python train.py --num_hidden_layers=9 --hidden_size=384 --num_attention_heads=9 --num_key_value_heads=1 --head_dim=64 --intermediate_size=1536 --vocab_size=21290 --hidden_act="tanh_gelu" --norm="layernorm" --norm_place="pre" --norm_eps=1e-05 --positions="rope" --rope_theta=88400.0 --rope_fraction=0.5 --qk_norm=false --attn_scale=0.125 --bias="none" --tie_word_embeddings=false --parallel_block=true --init="uniform" --init_std_qkv=0.0292 --init_std_o=0.0 --init_std_up=0.0292 --init_std_down=0.0 --optimizer="muon_variant" --learning_rate=0.00707 --beta1=0.9 --weight_decay=0.033 --lr_head=0.00432 --max_grad_norm=0.5 --warmup_steps=200 --schedule="wsd" --decay_fraction=0.751 --decay_shape="pow" --final_lr_fraction=0.0 --batch_tokens=[32768, 65536, 98304] --max_seq_len=2048 --doc_mask=false --train_tokens=401900000 --max_steps=6927 --dataset="wikipedia_en"
Each number is 128 + 32 x the weight over the matrix's rms, rounded and kept within 0 to 255. Layers, rows and columns count from 0.

# layer 5 MLP down (transposed), 1536x384, rms 0.0234, rows 542-559, columns 192-383
[[ 98 132 109 146 130 139 133 106 143 137 146 143 132  88  75 111 137 133 144 106 139  75 160 106  97 140 150 133 114 125 112 167 144 140 155 121 130 127 150 121 189  64 113 128 136 102 150 177 124  91  60 160 175  99 113 139 183 132 123 127  84 119 155 131 143  89 138 122 141 133 122 146 144 137  83 114 101 104 124 123 148 113 123 129 110 129 100 119 125 128 112 149 135 168 126 139 144 195 132 135 167  94 120 108 134 134 133 129 124 117 132  85  83 143 125 103 136  91 164 131 123 121 121 140 122 157 139  98 144 162 145 116  80 124 127 103 127 102 154 107 136 170 160 156 144 136 122 119  90 141 155 145 113 106 119 123 106 145 159 115 132 146 159  84 117  99 102 136 156 133 121 153 134 143 107 143  52 118 144 161 106  73 105  91 131 157 144 140 114 166 119 163]
 [130 169 145 120 117 140  85 141 141  99 122 131 109 131 188 192 131 135 105 104 164  92 119 135 152 156 104 150 143 145 104 147 101 146 116 115 140  71 118 104 111 137 102 156 193 156 125 100  92 127  87 157  93 147 153 125 161 117 138  95 159 135 167  99  99 119 137 104  97 137 106 120 166 133 163  95 151 156 129 125 146  84 174 139 173 133 152 136 110  98 185 147  95  31 119 117 114  68 143 114  91 155  89  97  93 162  66  55 107 145 163 111 121 178 111 190 147 116 135  93  98 127 110 167 129 103 129 134  87 141  95 125 108 100 162 187 171 169 165 173  73  93 171 126 178 119 111 126 111 139 160  39 112 131 141  84 110 110 101 182 166  97 171 132 131 129  83 110 112 120  58 105  93 120 123 167  92 113 135 151 115 146 131 123  97 167 179 193 121 153 100 158]
 [108 142 109 127 168 151 131 117 146 150 118 150 168 104  74  90 130 138 160 156 108 131 155 173 107 127 137 199 183 117 108 103 108 113 135  96  87 163 144  99  54 165 143 104 152 108  90 158 198 130  82 153 120 131  73 108  84 105 157  95 127 132 185 158 175 154  88 106 124 117 149 140 153 153  92  97 142  64 141  96 104 135 117 154 106 114 112 203  96 110 161 141 154  86 139  73 168 156 140  85 180  84 121 163 111 163 150 181 152 102 128 120 132  96 120 158  83  81 155  31 176 137 138 193 142 125 111 121 141 104 103 148 114  88 175 108 148 139  16 157 137 148 140 121 151 100 137 160  90 125 176 167 161 100 153  88 119  38 125  28 112 145  46 120 145 120 122 161 212 115 127 127 150  99 108 112 147  98 149 166 107 143 166 112 144 147 171 101 105  56  42 187]
 [ 85  86 153 153 183 170 105 151 143 152 181 161 118  84 105 144 117 166 122 122 116  73 190  87 176  97 157  79 206  83 142  88  87 102 130 151 112 124 141  63 159 120 104 132 123 129 128 151  98  42 130 136  92 116 196 122 130 169 125 169 147 110 132 108 104 113 140 138 140  69  81 130 142 157  95 114 170  99 121 214 142 142 126 100 167 199 149 162  79 134 129 119 105 160 190 110 126 138 152 122 117 102 145 137 190 137  82 141 111 113  73 133 127 166 158  87 183 129 146 154 157 140 195 151  92 122 185 104 146 192 124 157 142  95 164  93  57 105 117  88 115 100 122 108 111  88 149 116 125 117 186 169 116 127 128 147 114  35  23 142  88 142 197 101  88  83 139 169  82 103 147 166 149 117 138 177 182 161 155 137  57 102 165 149 125 108 112 136 106 130  72 207]
 [149  91 102 133 175 199 120  84 128 167  86  66 115 139 156 125 147 119  99 145  98  88 103 185 102 101  89  32 143 134 101 120 144 127  56 168 118 135  79  70 190 143 147 142 134 132 121 149 103 140 167 141 190 152 150 112  99  96  97 106 103 153 139  14 128 192 133 114 141  88 137 185 165 137 133 125 225 176 103  82  91 155 138 146 133 185 143  91 129  83 205 111 139 104 145 118 173 148 158 128 171 125 138 132 177 111 115  67 160 101 121  80 132 117 138 167 189  98 136 150 112 122 101 146 168 117 148 160 158 107 133 134  73 133 157  73 164 114 109  90  63 159 113 136  93 105 148  84 120 134  83 160 127 136 144  78 107  44 170  89 143 131 131 110 165  96  98 106 116 164 122 129 149 120  75 153 107 173  76 150 133 150  77 118 179 216 101  92 124  87 104 210]
 [158 181  72  92  67 118 119 125 121  74 145 109 134  98 118 124 108 223 124 148 101 184 111 109  89 192 103 188 127 134 123 171  85 135 132 154 109 149 106 145  84 127 108  76  81 125 113 130 145 166 183  81  79 152 145 134 152 137  99 170 144 136  90 130 158 126 113 122  86 108 132  97 128 137 158 132 109 140 145 183  68 132 128 138 112 118 136 148 152 133  63 153 116 121 160  85  84 105 143  82 116 109 148 144 144 156  88 116 159 114 124 178  72 138 122 138  73 129 173 131 107 118 184 179 180 145 132  98 145  63 161  79 121 138 125 165 101 135 117 170 146 167 122 134 203  57 176  85 132 176 142  81 181 151 142 161 111 205 122 161  46  85 158  53 114 146 223  89 148 158  99 112 120 110 145 137 114 152 119 102 157 178 155 119 123 138 131 147 128 120 131 150]
 [139 133 107  73 177 163 164 114 110 107 116 195 101 128 114 148  81 117 119 173  92 121 139  82 118 151 125 112  82  97 175  56 142 116 165 110 140 145 133 135  98  90 133 114 103 132  58 144 129 189 115  81 112 136 116 123 122 139 146 160  81 214 135  90 136 123 201 111  92 134  96 158  74 119 125 130  82 170 138 147 106 141 111  81 121  68 150  78 145 199  92 133 138 162 223 127  84 107 196 149 113  61 103 175 125  96 130 107 101 122 156 118 111  96  79 152 143  97  99 120 127 103 116  86 104  84 119 130 123 177  86 120 160 172  86 129  91 115 125  84 121 135 123 134  86 128 150  88 111 122 169  82 147 138 161 101 136 183  88 126  95 170 132 165 124 149 107 117 152  80 114 110 164 136 114 102  67 174 146 126  88 166 100 103  95 119 163 156 152  98  65 127]
 [104  61 154 144  99 106 158 148 142 178 155 149 150 104 149 124  74 132 105 127  44  98  95  57 126 152 106  73 192 149 104 104 127 103 141  89 107  98  79  67 115 140 152 132  97  96 181  83 121 141  82 152 137  92 139  69 155  63 125 139 152 114 114 112 157 164 108 119 166 108 126 131 114  75 119 222 143 145 138 113 150 146  50  88 142 113 104 183 121 107 102 115 126 143 152 140 143 183 161 115 121  14  67 117 135 183  89 132 106 152 121 114 122 165 124 190 180 176 144  92 229 154 130 181 107 198 144  85  86  88 143 121  91 109 171 199  66 172   2 145 136  94  84 130 203 102 140 146 127  72  84 102 162 153 127 132 121  62 126 128 146 115 120  65 119 150 149  88  96 109 127 132  97 212 151 135 161 141 194 107 179 107 141  93 163 148 116 134  63  88 164 133]
 [ 99  42  66  27  79 131 110 133 172 128 188 144 132 138 124 113 112 100 162 122  64 241 104 147 141 182  71 116 168 160 107  79 136 146 166 130 100 116 126 155 104 127 103 102 153 200 181 125 177 114 151 137  85 150 192 145 128 103 126  72 177 131 132 180 136 130  94 130  68 153 135 139 131 101  27 105 118 130  90 185 203  73 159  68 118 218 140 138  96 159 150 115 193 215 205 117 103  87 115 154 108 150 187 105 220 194 143 117  83 170 154 153 150 134 136 128  78 127 140 113 107 186 111 140 126 143 162  90 181 143 108 112 138 151 152 158 144 161 146 169 137  77  84 163  75 155 132 138  30 113 138 144 137 135 165 127 130 141 157 113 121 216 144 142  73 111  78 135 117 151 168  95  45 211 169  88 148 185 135 135 133 157 125  97  98 102 140 157 127  89 173 110]
 [111 105 148 106 109 147 170 111 132  97 135 186 103  97  97 132 106 150 129  80 123 147 147 118 117 130  94 197 139  87  82 126 134 151 137 134 147 197 137  96 120 143 113 130 152 144 165 137 142 111 137 127 157 110 167 127 124  87 112 114 151 129 124  42 140 121  98 162 129 175  98 138 108 142  55 160 111 130 149 113 146  93 158 146  44  93 108 132 154 125  80 162 105 174 167 116 125 160 121  79 150 127 159 122 120 136 155 152 132 117  84  50 118 119 109  87 118 159  99 163 149  56 144 151  84 142 118 118  96 151 108 144  74 149 102 169 108  82 175 114  47  94 139 133  75 146 168 157 164 137  88 121 175 105 128  97 160 241 111 172 124 140 134 146 125 141 123 122 110 146 103 114 111 110 129  99 110 204 147 107 169 101 142 132 140  76 138 112 159 130 167 135]
 [141  68 105 119 117 188 101 143 129 158 165  78 154 116  43 114  57 141 130 124 163 171  97 115 164  91 141 141 121 162  90 129  85 146  54 105 164  85  98  95 147 142  57 133 107 246  51  81 128 173 123 142 121 133 175 138 176 148 119  98 108 168 132 112 114 147 126 183 160 122 207 115 151  86 141  79 128 150 177 153 158 112 112 107 143 118 121 126 105 124 147 191 136 153 147 127 130 112 126 105 149 170  99  69 159  56 188 134 134  73 157  70  99 111 149 177 163 157 117 162 130 117 150  87 124 104 131 152 123 143 142 198 204  93 156 164  95 174 183 156 137 128 159 167 124 146 145  93 111 150 132 100  44 117 178  75  70 167 192 136  91 145 176  65  96 116 158 145 127 193 148  96 200  92 146  63  98 108 137 104 105 157 146  98 118 126 144  88 153  95 155 174]
 [110 115 103  78 145  70 132 200 166  92 166 112 104  95 139 135 146 143 102 117 151 156 121 108 138 142 143  98 183 119 147 124 138  66 156 170 163 153  87 126  70 108  95 108 160 150  82 178 115 113  60 108 156 144 129  70 149 138 155 164 131 163 142  58 139 170 138  88 114 100 105 125  77 140 112 129 125 148 136 107 127 142 150 180 115 110 129 174 168 128 129 166 118  97 172 138 170 101 137 163 152 133  68 143 141 113 112 133 142 176 144 158 125 144 135 146 121 155 106 163 151 136 160 112 119 161 131 168 162 133 115 116 135 125 132 109  87 182  80 133 123 154 116 156 106 164  59  90  83 127 139 119 142  83 152 147 127  60 109 148 104  97 139 126 154 135 123 156 188 131 119 142 172 147 143 116  89 164 149 132 118 122 104 161  81  79 164 157 132 105 120  75]
 [121 120 165 139 143 137 141  91 141 122 156 158 152 130 114 136 170 133 111 124 125 145  53  94  72 142 116  64 141 133 119 154 125 127 144 151 146 156  86 112 142 113 163 106 130  68 145 126 158 137  93 128 108  93 139 154 138  99 148  69 174  96 127 153 133 107 123 213 162 114 113 139 116  84  89 132 158 151 132 150 157  57 126 162 102 109 176 125 145 150  73 154 185 128 120 166 124 136 183 107  80 217 161 126 101  79 150 135 121 180 133 134 143 138 133 105  89 145 118 140 159 127 146 156  75 121  30 121 108  80 128 218 150 134 166 117 169 177 109 136  87 139 132 135 193 155 160 148  79  84 135 204 149 170  91  80 205 118 112 118  80 181 122 112 170 168 142 118 129 144 161 131 142  70 148 147  98  97 117  91  97 189 142 116 168  88  84 145 115 128 118 102]
 [134 185 109 153 121  99  98 155 114 158  87 131 160 133  94 107 144 104 131  96 107 125  65 145 140 104 133  90  66 184  88  96 157 138 164  93 193  76 123 137  79 184 101  61 120 138 122 116 121  94  55  93 108 186 151 102 185  94 157 128 157 160 103 197 113 122 133 102 136 172 160 118 106 146  75 120 155 119 139 118 108 137  80 132 163 118 186 180 159 109 161 125 161 113  93 109  96 170  58 138  92 153 126 100 107  96 139 148  90 123 188 128 121 145 159 164 104 139 125 101 174 137 128 151  91 147 130 138 110 148 122 141 104 134 164 133 112 157  85 117 185  92 119 175 128 132 127 109  84  88 106 140  96 191  95 106 102 125 148 101 136 124 136 133 165 109 106 147 139 130 186  85 130 122 112  85 108  93 178 150 154 129 156 111 152 177 121 133  93  84 155 135]
 [105 135 109 153 140 138 183 160 101 127 147 131 152  66 102 169 108 107 136 158 130 140 102 127 113 145  87 125 131 142 160 151 101 154 148  91 104  90 171 121 139  88  62 125 126 163 114 162 146 167 100 119 122 124 150 105 116 169 149 141 173 145 147 140  83 116 143 153 166 117 169  84 122 121 143 124 137 112 116  83 140  86 146 100 167 208 149 104 155 148 176 126 125 152 149 112 112 162 138 164 221 145 169 148 113  97 198 154  70 174 105  90 132 170 116 151 175 105 104 127 135 149 100 101 123 141 125 139 123 160  99 161 136 111 102 123 120 107 144 106 130 109  90  81 121 130 112 136 138 141 183 153 161 120 127 118 184 131 121 140 122 102 110 118 194 130  94  86  99 117 146  76 127 128 110 118 139 144  81 154 150 112  81 164 159  74 185 119 159 122 124  90]
 [ 93 173 106  96 156 121  78 124 127 193 117 117 151 164 122 139  52 149 157 130 120 163  94 114 162  97 125 164 143 155 143 127 120 165 104 193 185 112 115  94 183 117 121 128 143 147 153 113 113 125 103 127 138 180  95 137 131 143  80 153 122  90 128 105  73 113 106 116 132 111 132  88 175 105  92 128 146 166  94 119 120 148 154 116 122 108 116  79 185  88 130 158 146 135  30 128 104 107  84 135 101  93 155 130 173 134 134 141 187 127  81 126 141 167 157 128 141 156 156  68 140 141 144 155  81 145 109 163 150  67 157 160 120 145 160 124  58 154 111 130 139 117 131 116 121 110 147 142 165  96 148 124 143 144 129 172 124 134 126 150 169  44 158 121 168 183 106 128 125 122 115 137 154 117 180 137 101 101 168 149  99 151 135  65 122 114  59  90 110 138 101 113]
 [ 93 184 170 128 121 178 142 145 117 105 124 116 139 112 120 142 146 135 140 124 127 109 168  84 122 130 188 126 153 151 105 164 135 145 171  80 109 103 144 125 126 124  73 113 136 116 101 165 110 170  78  78  88 148 139 120 155 129  79 154 141 124  30 176 123 117  88 132 178  87 110 131 147 137  86 117 131 139 166 112 151 137 171 102  90 137 159 192 122  86 119  77 129  88 117 128 161  99 187  75 128 149 117 133 196 121 150 140 161 133 126 138 121  87 116  86 134 141 115 142 139 163 152 167 165 127 187 134 127 134 130 114  64 120 102 142 113 102  55 119  89 168 167 180 125 151 109 124 135  98 138  69  94 113 198 187 121 126 144 111 142 168 105 117 141 119  69 136 120 175 135 163  96 109  81 109 133  99  79 160 186 108 123 239  72 112  85 108 113  81 137 147]
 [161 139 127  79 147  62 134 170  98 143 131 141 142  98 174  82  74 110  91 116 138 104 138 104 210 131 145 132 152 161 115 111 192 140 123  98 130 120 145 113 175 110 109 187 136 107  94 137 132 110  71 110 107 107 130 151 107 106 147  97 116 169  85 116 143 112 111  92  91  77 152 154 133 149 132  97 177 118 145 189 146 149 105 200 118 190 148 160 175  94  96 140 178 121 128 101 112  34 142 178 154 226 119 132  73 115 120 196 159 123 133 136  74  59 137 147  78 103 158 106 104 133 166 126 151 136 116  79 116  91 121 122  53 115 181  92 148 185 146 143 104 158  65 144  79 177 120 128 143 103 137 133 156 105 150 135 155 135 120 127 146 108  99 158  72 125 108  92 113 145 139  98  71 126 128 116 173 168 133 183 142 236 136 149 185 124 181 167 114 124 120 109]]
# layer 5 MLP up, 1536x384, rms 0.0875, rows 543-560, columns 192-383
[[153 145 179 116 126 146  93 136  79 153 107 132 123 147 189 109 132 161 153 162 175 122 123 138 130 128 177 153  76 123 143 145 114  99 137 127  94 126 111 108 161  77 137 128 136 162  83 119  47 109 139 136 124 120  96 154 117 124 152 154 143  75 144  96 138 118 134 148 133  76 114 105 134 122 203 180  96 144 142 111 125 128  93 126 127 158 155 108 133 130  73 104 130 157  99 151 137 189 145  83 195 175 135  96 132  66  90 153 128  38  83 104 157 142  72 117  97  85  91 105 142 131 106 117 151 148 147 148 129 152 183 108  96 131 136 124 103 107 128 123 142  89 139 169 139 159 152 106 173  99 159 156 163 134 114 110 153 101 119 112 155 133 163 101 147 165 127  94 149 151 102 190 153 124 170 121 131 196  57 115 107  67 153 107 145 121  58 155 116  95  89  89]
 [ 81 158 110 143 119 152 108  99  80 150 155  90 140 115 105 191 134  72 120 153 195 135 161 110  76  83 152  90  95  97 135 169 115 158 147 104 129 108 140 129 120 152 160 129 140 128  90 176 145 112 103  98 162 126 114 130 174 171 138 160 119 140  97 114 113 139  99 133 130 184 101 104 184 142 140 151 155 153 132  93  89 151 112 107 150  82 162 147 122  96 124 155  97 101  85 159 177 177  28  80  92 121 119 130  85  72 150 185 144 146 122 116  53 107 157 145 103 115 111  96 107 123 130 130 113 124 117 156  94  82 207 156 160 140 162  98 143  81  70 138  88  99 130 137 100 175  60 196 121 140 174 147 110 172 135 121 119 163 195  94 158 123 116 133 187 132 141 166 135 132 166 157 136 116  92  97  76 113 115 138 139 217 201 109 128 113  98 101 112  84  66 153]
 [161 172  95 101 132  80 118  81  97 142  74 116 145 125 145 159  29  88 103 131 153 148 176 119  99  87 118 131 105 220  97 145 142 227 175 150 143 144 123 152 134 195 117 208  81 101  45 107 170 189 108 102 193 101 114  97 112 131 101  98  79 159  80 130 135 108 152  97 120 195 153 138 121 129 188 131 139 159  91 139 123  90 114 125 107 141 132  92 119 132 100 109 106 123  92 154 103 151 118 126 120 163 108 104  99 119 137 167 152 169 156 136 133 168 103 161 141 103 107 120 102 118  74 130 119  96  73 196 184  71 176 130 110 114 119  90  89 158 161 135 144  52 188 112  86 145  88 182 174 115 106  94 112 129 113 116  21 118 158 141  92  51  79 114 133 182 177 158 106  77 129  95 167  88  79  84 138 183  63 152 109 159 136 121 122 120  97  80  89 149 133 143]
 [103 182 163 110 165 130 142 168 195 120 153 168  88 128 136 189 139 129 138  77 109  99 201 184 179 195 126 116 109 166 146 148 142 126 177  78 158 160 125 123 131  84  85 123  90 131 131  64 152  76 238 101 136 111 128  71 160 164  66 131  47  67 165 117 129  75 106 182 145 107  77  84  71 111 132 184 159 117 121 101 137 123 122 152 128 118  92 187  98 111 103 121 109  93 141 129 159 152 120  97 117 109 161 105 150 119 105 111 151 144 135  84 127  80 144 133 108  92 151 156 101 141 100 156 138 211 106 132 132 151 141 125 183 125  89 130  21 168 104 108 170 151 180 149  64  82 137 204 128 134 127 128 139 105 155 121 152 192 110 124 156  95 170 103 101  96 134 168 123  48  97  71  90  85 150 133 161 129 109 164 102 128 121 151 112 104 118 189 136 210 160 109]
 [185  88 110  97 131 138 152 125 150 119 162  79 127 107 120 123 119 149 141 133  95  87 135 155  89 152  80 155 130 184 128 139  90 144 142  89 125 129 152 100 111 125 149 162 116  89 103  88 122 129 227 177 119 111 157 160 140 107  80 114 174 130 152 119 187 133 103 185 171 165 207 144 113 123 101 142 159 195  50 137 165 118 118 156 122  96 153  89 135 135  85 118 148 113 115 152 142 179 163 155 130 129 137 127 153 153 103 144  77 174 106 105 115 167 168 145 150 124  92 113 134 125  31 156 141  86 110 112 122 156 103 136  96 147 105 123 118 137 105 153  79 152 106 156 204  92 135  84 146 122 158 118 132 130 168 164 115 113 141 199 123 129 105 144  49 104 138 118 111  47 179 132 192  99 114 129  97 125  78 145 108  71  65 136 130 162 125 170 172 146  99 147]
 [ 90 104 156 173  81 132 132 136 192 141 137 156 152 100 142 158 125 211  96 148 205  97  94  77  63 142 100 129 155 116  93 114 152 144 123 152 106 131  81  27 152 166 149 195  77 128 129 133 115  76 151 116 156 154 159 148  90 123 127  53 153 150 131 126 147 128  61  90 123 108 136 166 150 149 133 165 154 138  94  90 127 189 140 157 141  94 120 163  98 136 115 123 166 160 140 149 127  86 116 133 113 170 152 110  98  43  83 165 149 179 137 116 121 121 122 163 107 137  78 132  85 121 144 143 155 107 160 101 139 135 166 114  75 150 137 187  99 127 127  76 145 159 145 112 157 128 102 148 147 116 168 129  78 124  94 143 132 110 133 108 152 141  99 133  85 172 136  57 158 161 137  87 127 130  44 195 176 113 121 130 117 123 103 126  88 193 130 100 133 163 199  94]
 [132 150 160 100 117 170  73 104 183 101  72  99 157 153 139 154  88 180  93 141 123 122 162 137 188 124 121 134 108 110  89 122 119 150  93 112 170 147 173 149 168 115 136 147 140 135 151 100 146  56  93 101 101  95 158 101 183  86 121 144 139 144 116 176  85 151 103 100 161 110  86  86  73 107  88 181 139  85 123 134  69 136 154 165 107  92 113 141  74 119 193  22 101  97 121 145 132 136  80  90 138 142 126 140 152 151 140 134 134 134 155 123 147 152  91 154 139  87  71 123  74 121 139 153 112 143 146 163 110 108 128 175 132 117  92 134 181 103  94  76 110  97 156 134 120 127 136 142 145 155 171 121  94 150  95 145 136  86 106 149 106 163  84  98 120 108 112 119 186 124 105 194 150 136 149 132 140  94 137 123  58 152  99 154 122 190 120 188 105 128 159 113]
 [ 50 152 100 100 115 137 115 147 132 148 137 172  87 140 136 199 138 134  77  89 127 163 175 152 231 136 142 134 105  82 127 154  87 135 184 117 111 220 149 121  88 156 143 125 159 147  68 100 113 161 128 132 151 167 124 202 111 133 122 174 119 112 133 118 135 113 132 120 170 139 145 117 163  68 186 172  79 153 139  84  75 134  92 122 127  92 156 132 145 169 100 123 112 140 134 197 127  75 132 106 104 134 121  79 223  81 124 192  83 122 131 170  82  91 122 116 110 143  83 150  95 152  67 130 115 155 178 159 100 120 124 130 144 177 122 142 126  85  80 128 134 185  69 166 122 122  85 136 142 122 117 129 116 118 130 114 213 114 104 145  97 130 133 209  98  99 138 139  81 141 146 110 131 123  74 172 131 102 164 104 140 139 110 149  85 125 121 165 115  81 109 138]
 [148 101 142 116 137 160 148  41 166 134 169 125 164 119 194 138 132 103 170 144 158  92  98 131 176 109 113 142 145 137 166 152 136 104 143 158 103 107  94 118 117 126  89 136 110 152 155 112 123 115  88 105 171 189 101 163 142 202 117 137  78 113 114 111 181 128 135 113 138 132 141 155 150 143 114 116 149 115 130  84 114 106 106 123 109 112 159 137 151 121 194 109 152 133 133 165  99 160 144  45 123 143 155 165 106 128  90 100 140 148 167 152 106 108 133  99 156  99 108  83 122  99 177  73 140 111 107 125 129 114  96  81 145 158 127  79 111 163 144 155 131 100 116 146 110  92 128 173 124 161 140 122 128 120 128  88 155 125 141 133 137 116 126 120 143 109 101 160  87 141 144 163 164 161 142 135 134 128 111 149 116 194 198  98 150 141 153  73 117 153  78 127]
 [135  91 156 168 110 117 120  81 135 135 113 221  95  88  30 130 126 129 108 153 178  71 111 142 151 171 130 117  87 147 121 135  91 135 145 123 193  75 128 131 108 185  94 126  86  99 168 188 146 107 173 152 160 171 128  73 203 208 126 178  70 113 147 202 128  92  98  62 102  93 135  85 179 106 155 115 113 123 120 146 116 153  99 183 119 167 101 109 153 141  85 206 131 101 114 105  88  75 152 145  80 154 134 174  69  63 109  81 150  52 120 152  89 130  61 118 169 129 124 118 163 128 140  96 142 152  85 109 156 110 149 131  90 132 167 131 111 135 130 149  88 152 112 128 124 116 114 114 139 117 186 151 137 185 151  92 118 133  51 130 146 100 158 118 143  80 208 122 157 118 156 151 181 119 175 150 140 173 191 117  69 156 133 122  72 111  80 152 115  65 106 133]
 [118 137 128 119 106 161 102 144 134 149 109 157 115  78 149 132 173  80  97  87 114  93 173 132  87 112 113 166 136 125 122 177 142 160 162 130 136 136 122 107 182 163 143 160 130  78 134  82 128 113 139 114 153 155 158 122 143 131 129 128 135 128  50  99 110 151  87 166  88  97 123 130 170 121 143 122 197 150 144 113 155  99 108  99 123 103 115 169 112 137 123 114 149 111 114 139 122 185 165 120 131 138  90 151 117  75 146 151 150 101 117 179 153 166 112  82 183 111  72 114 117 115 171 174 129 134 132 120 140 125  83 132  96  85 127  91 110  32 102  89  91  97 116 127 111 120 161 138 115 178  97 124 109  86 136 141 116 190  68 134 128  62 202 183 120 126 128 147 106 134 118  86 120 153 142 129 131 152 161 153 148 161 130 126 116 155 121 175 135 112 139  85]
 [109 117 100 129  83 107 129 117 128  77 167 124 125 113 150 150 172 118 144 127  98 137 117 201 172 137 220 226 146  46  99 183 110 104 148  93 113 162  68 150 105 159 121 116 143 109 146 109 127  99 164 150 164 162 137 114 132  96 167  93 112 115 117 113 121 139 158 123 123 242  95 158 125 142 160 126 133  96  83 144 136 145 176 114 103 121 111 103  85 115  88 126 128  88 104 138 119  82  79 151 129 122 122  95  94  81  73 182 113 118  98 167 170 102 163 117 123 103 164  92  89 112  79 107  92 103 146 160 188 115 137 124 167 149 165 172 171 178  96 123 102  89 130  60 111  97 119 128 133 148 113 111 103 121 107 168 100 129 145 112  87  95 142 150 132 162 127 110  92  71 107 196 156  61 105 138 155 148 170 113 128 143 128 134  81 105 151 164 138 154 110 132]
 [121 129 153 140 129 128 109 105 160 143 132 126  99 124 150 158 122 145 144 154 226  83 163 134 126 133  92 134 178 114 121 162 119 162 127 140 147 136 154 127 148  91  81 165  98 174 109 143 112 187 170 133 128 106 171 147 111  93 170  85 122 119 106 117 131 183 106 131 142 124  90 156 129 127 107 114 115 115 114 171 142 135 167 184 156 131 143 109 165 124 100  83 131 153 103 112 194 122 123 123 123 114 155 142  95 171 145  63 133 178 137 148 128 163 172 125 174 124 147 119 129 144 174  81 148 123 169 130 133 127 126 131 115 120  86 118 131 157 123 132  84 159 172 140 131 132 149  86 114 143 103 159 102 101 159  84 163 127 105 131 123 117 123 133 155 143 162 128 141  66 126 138 122 143 119 131 175 112 147 139 117 187 123 122 135 158 131 131 125 180 153 122]
 [ 91 124 111  82  85 174 143 137 126 124 157 104 171 125 135 160  84 151 104 125 130 131 126 114 150 155 122 111 111 143 124 152 168 151  99 132 116 130 141  75  89 114  83 153 109 112 123 139  92 164 154 126 129 131 153  85 106 112 158 135 116 132 122 117  97 126 116  98 107 151 199 182 121 154  54 115 139 109  64 124 130 132 128  81 126 194 135 139 139 172 151 176  86 102 131  97  27 114 170 181 111 121 164 119 128 129  99 115  77 116 120  89  98 125 127  95 103 165 111 144 109 162  60  97 133 108 103 153 157 194 141 155 161 179 106 104 118 125 130 130 144 128  98  99 105 128  91 136 145 133 203 142 107 144 157 106 101 148  89  94 132 128 107 141 130 132 154 112 117  85 166 123 122 181  80 134 114 173 148 125 213 109 139  83  90 140 156 142 130 175 187 115]
 [ 93 164 129 127 126 171 135 103 149 102 133 108 168 162  92 118 114 177 134 167 139 128  98 125 142 103 139  98 140 114  83 162 187 122 129 118  85 124 135 173 115 133  89 133  94 133  72 169  73 154 108 132 156 102 127  74 117 167 124 153 126 135 148  80 134 144 111 163 150 140 130 107 142 127 129 163 115 110 134  76 172 136 122  99 120 132 183 174 134 149 138  68 115 141 145 143 151 201 131 118 131 140 150 163 150 123  94 100 110 179 108 133 106  84 158 126 153 139 110 131 173 150 124 133 107 166 150 174 120 127  87  98 117 122 101 117 121 128 151 150  91 175 117 169  64  92 161 152 123  97 145  94 136 185 152 160 127 126 102 150 104 113 115 136 118 113 125 125 121 112 131 157 109 157 108 132 119 131  63 113  93  41 179 145  97 138 148 118 104 113  85 104]
 [102 248 117  92  87  74 112 112 160 117  93 158  77  90 126 120 177 145 147 115 152  70 170 120 171  96 159  93 119 155  12  89  70 180 123 133 139 154 123  49 126  66 127 104 151 160 150 106  64 122 136 180 171 135  77 136 142 116 118 137  94 152 178 156 100 137  71 141 120 138  97 128 153 136 111 155 167 115 190 180  76 109  93 113 125 151  78  85 141 119 160  84 135 129  49 123 125  56 138 149  37 104  99 142 173 152 149 136 110  98 157 134 128 140  69 116 140 175 147 136  98 119 162 169  87 196 101 113 159 138 173 142 143  97 142 164  17 111 169 129 137 164  93 109 128  44 133 201 143 121 135 152  91  99 177 108 135  58 100  93 128 118 143 168 161 126 121 118 148 168 153 180 170  76 100 115 119  51 181 208 101 105 201 164 165 172 136 171 137 129 110 179]
 [147 169  98 174 108 108 154  77 122 110  96 140 137 183  69  48  95  91  58 125 134 156  79 152 114 151  88 171 183 103 167 151 183 138 135 101 163  88 133  91 113  89  98 180 120 151  82 116 145 126 120 168 102 131 110 121 124 120 157  86 200 177 196 143 163 144 142  75 159 120 132 174 146 153 125  30 243 104 142 174 163  95  91 170 132 112 145 132 148 125  90 140 100  91 126 128 135  41 172 132  62 188 113 155  72 108 137 117  81  86 137 125 135 115  68 142 135 143 142 191 107 159 169 134  94 137  91 115 122 123 149 147 154 143 162 157 123 141 189  99 113 189 148 125 132 130  87 150 189 131  81 129 129 141 150 101 145 209 140  84 164 142 103 163  86 123 168  66 139  53 144 168 103 142 153 115 205  88 176 120 139 206 146 141  84 107 146 153 101 188 124 153]
 [101 175 147  77 135 126  55 113 107 142  96 123 175 185 171 152 136 156  63 168 208 129 153  68 111  85 154 101  54 115 145 143  98 169 128  63 100 179 188 186 185  75 108 140 108 126 134 114  90  86 152 108 119 124  83 139 183 133 138 125 105 119 114 132 102  92  93  97  85 140  96 106 216  99 172  92 121 162 123 151 116 163 106 109 138 121  90  79 109 152 121 116 116 131  68 162 150 136 148 118 105 140 183  54  93 120 123 147 136  72  84 153 206 175  76 141 122 155  75 149 149 134 160 131 236 147 101 142  98  72 131 147 177 146  78  73 130 115 199  71 208  77 132 106  88  79 143 213 154 120 160 204 153 143 133 166 134 155 117 132 115 140 178 121 123  85 185 135 119 102 215 112 126 113  83  99  66 159 109 123 107 131 199 122 101 131 138 176  56 128 111 166]]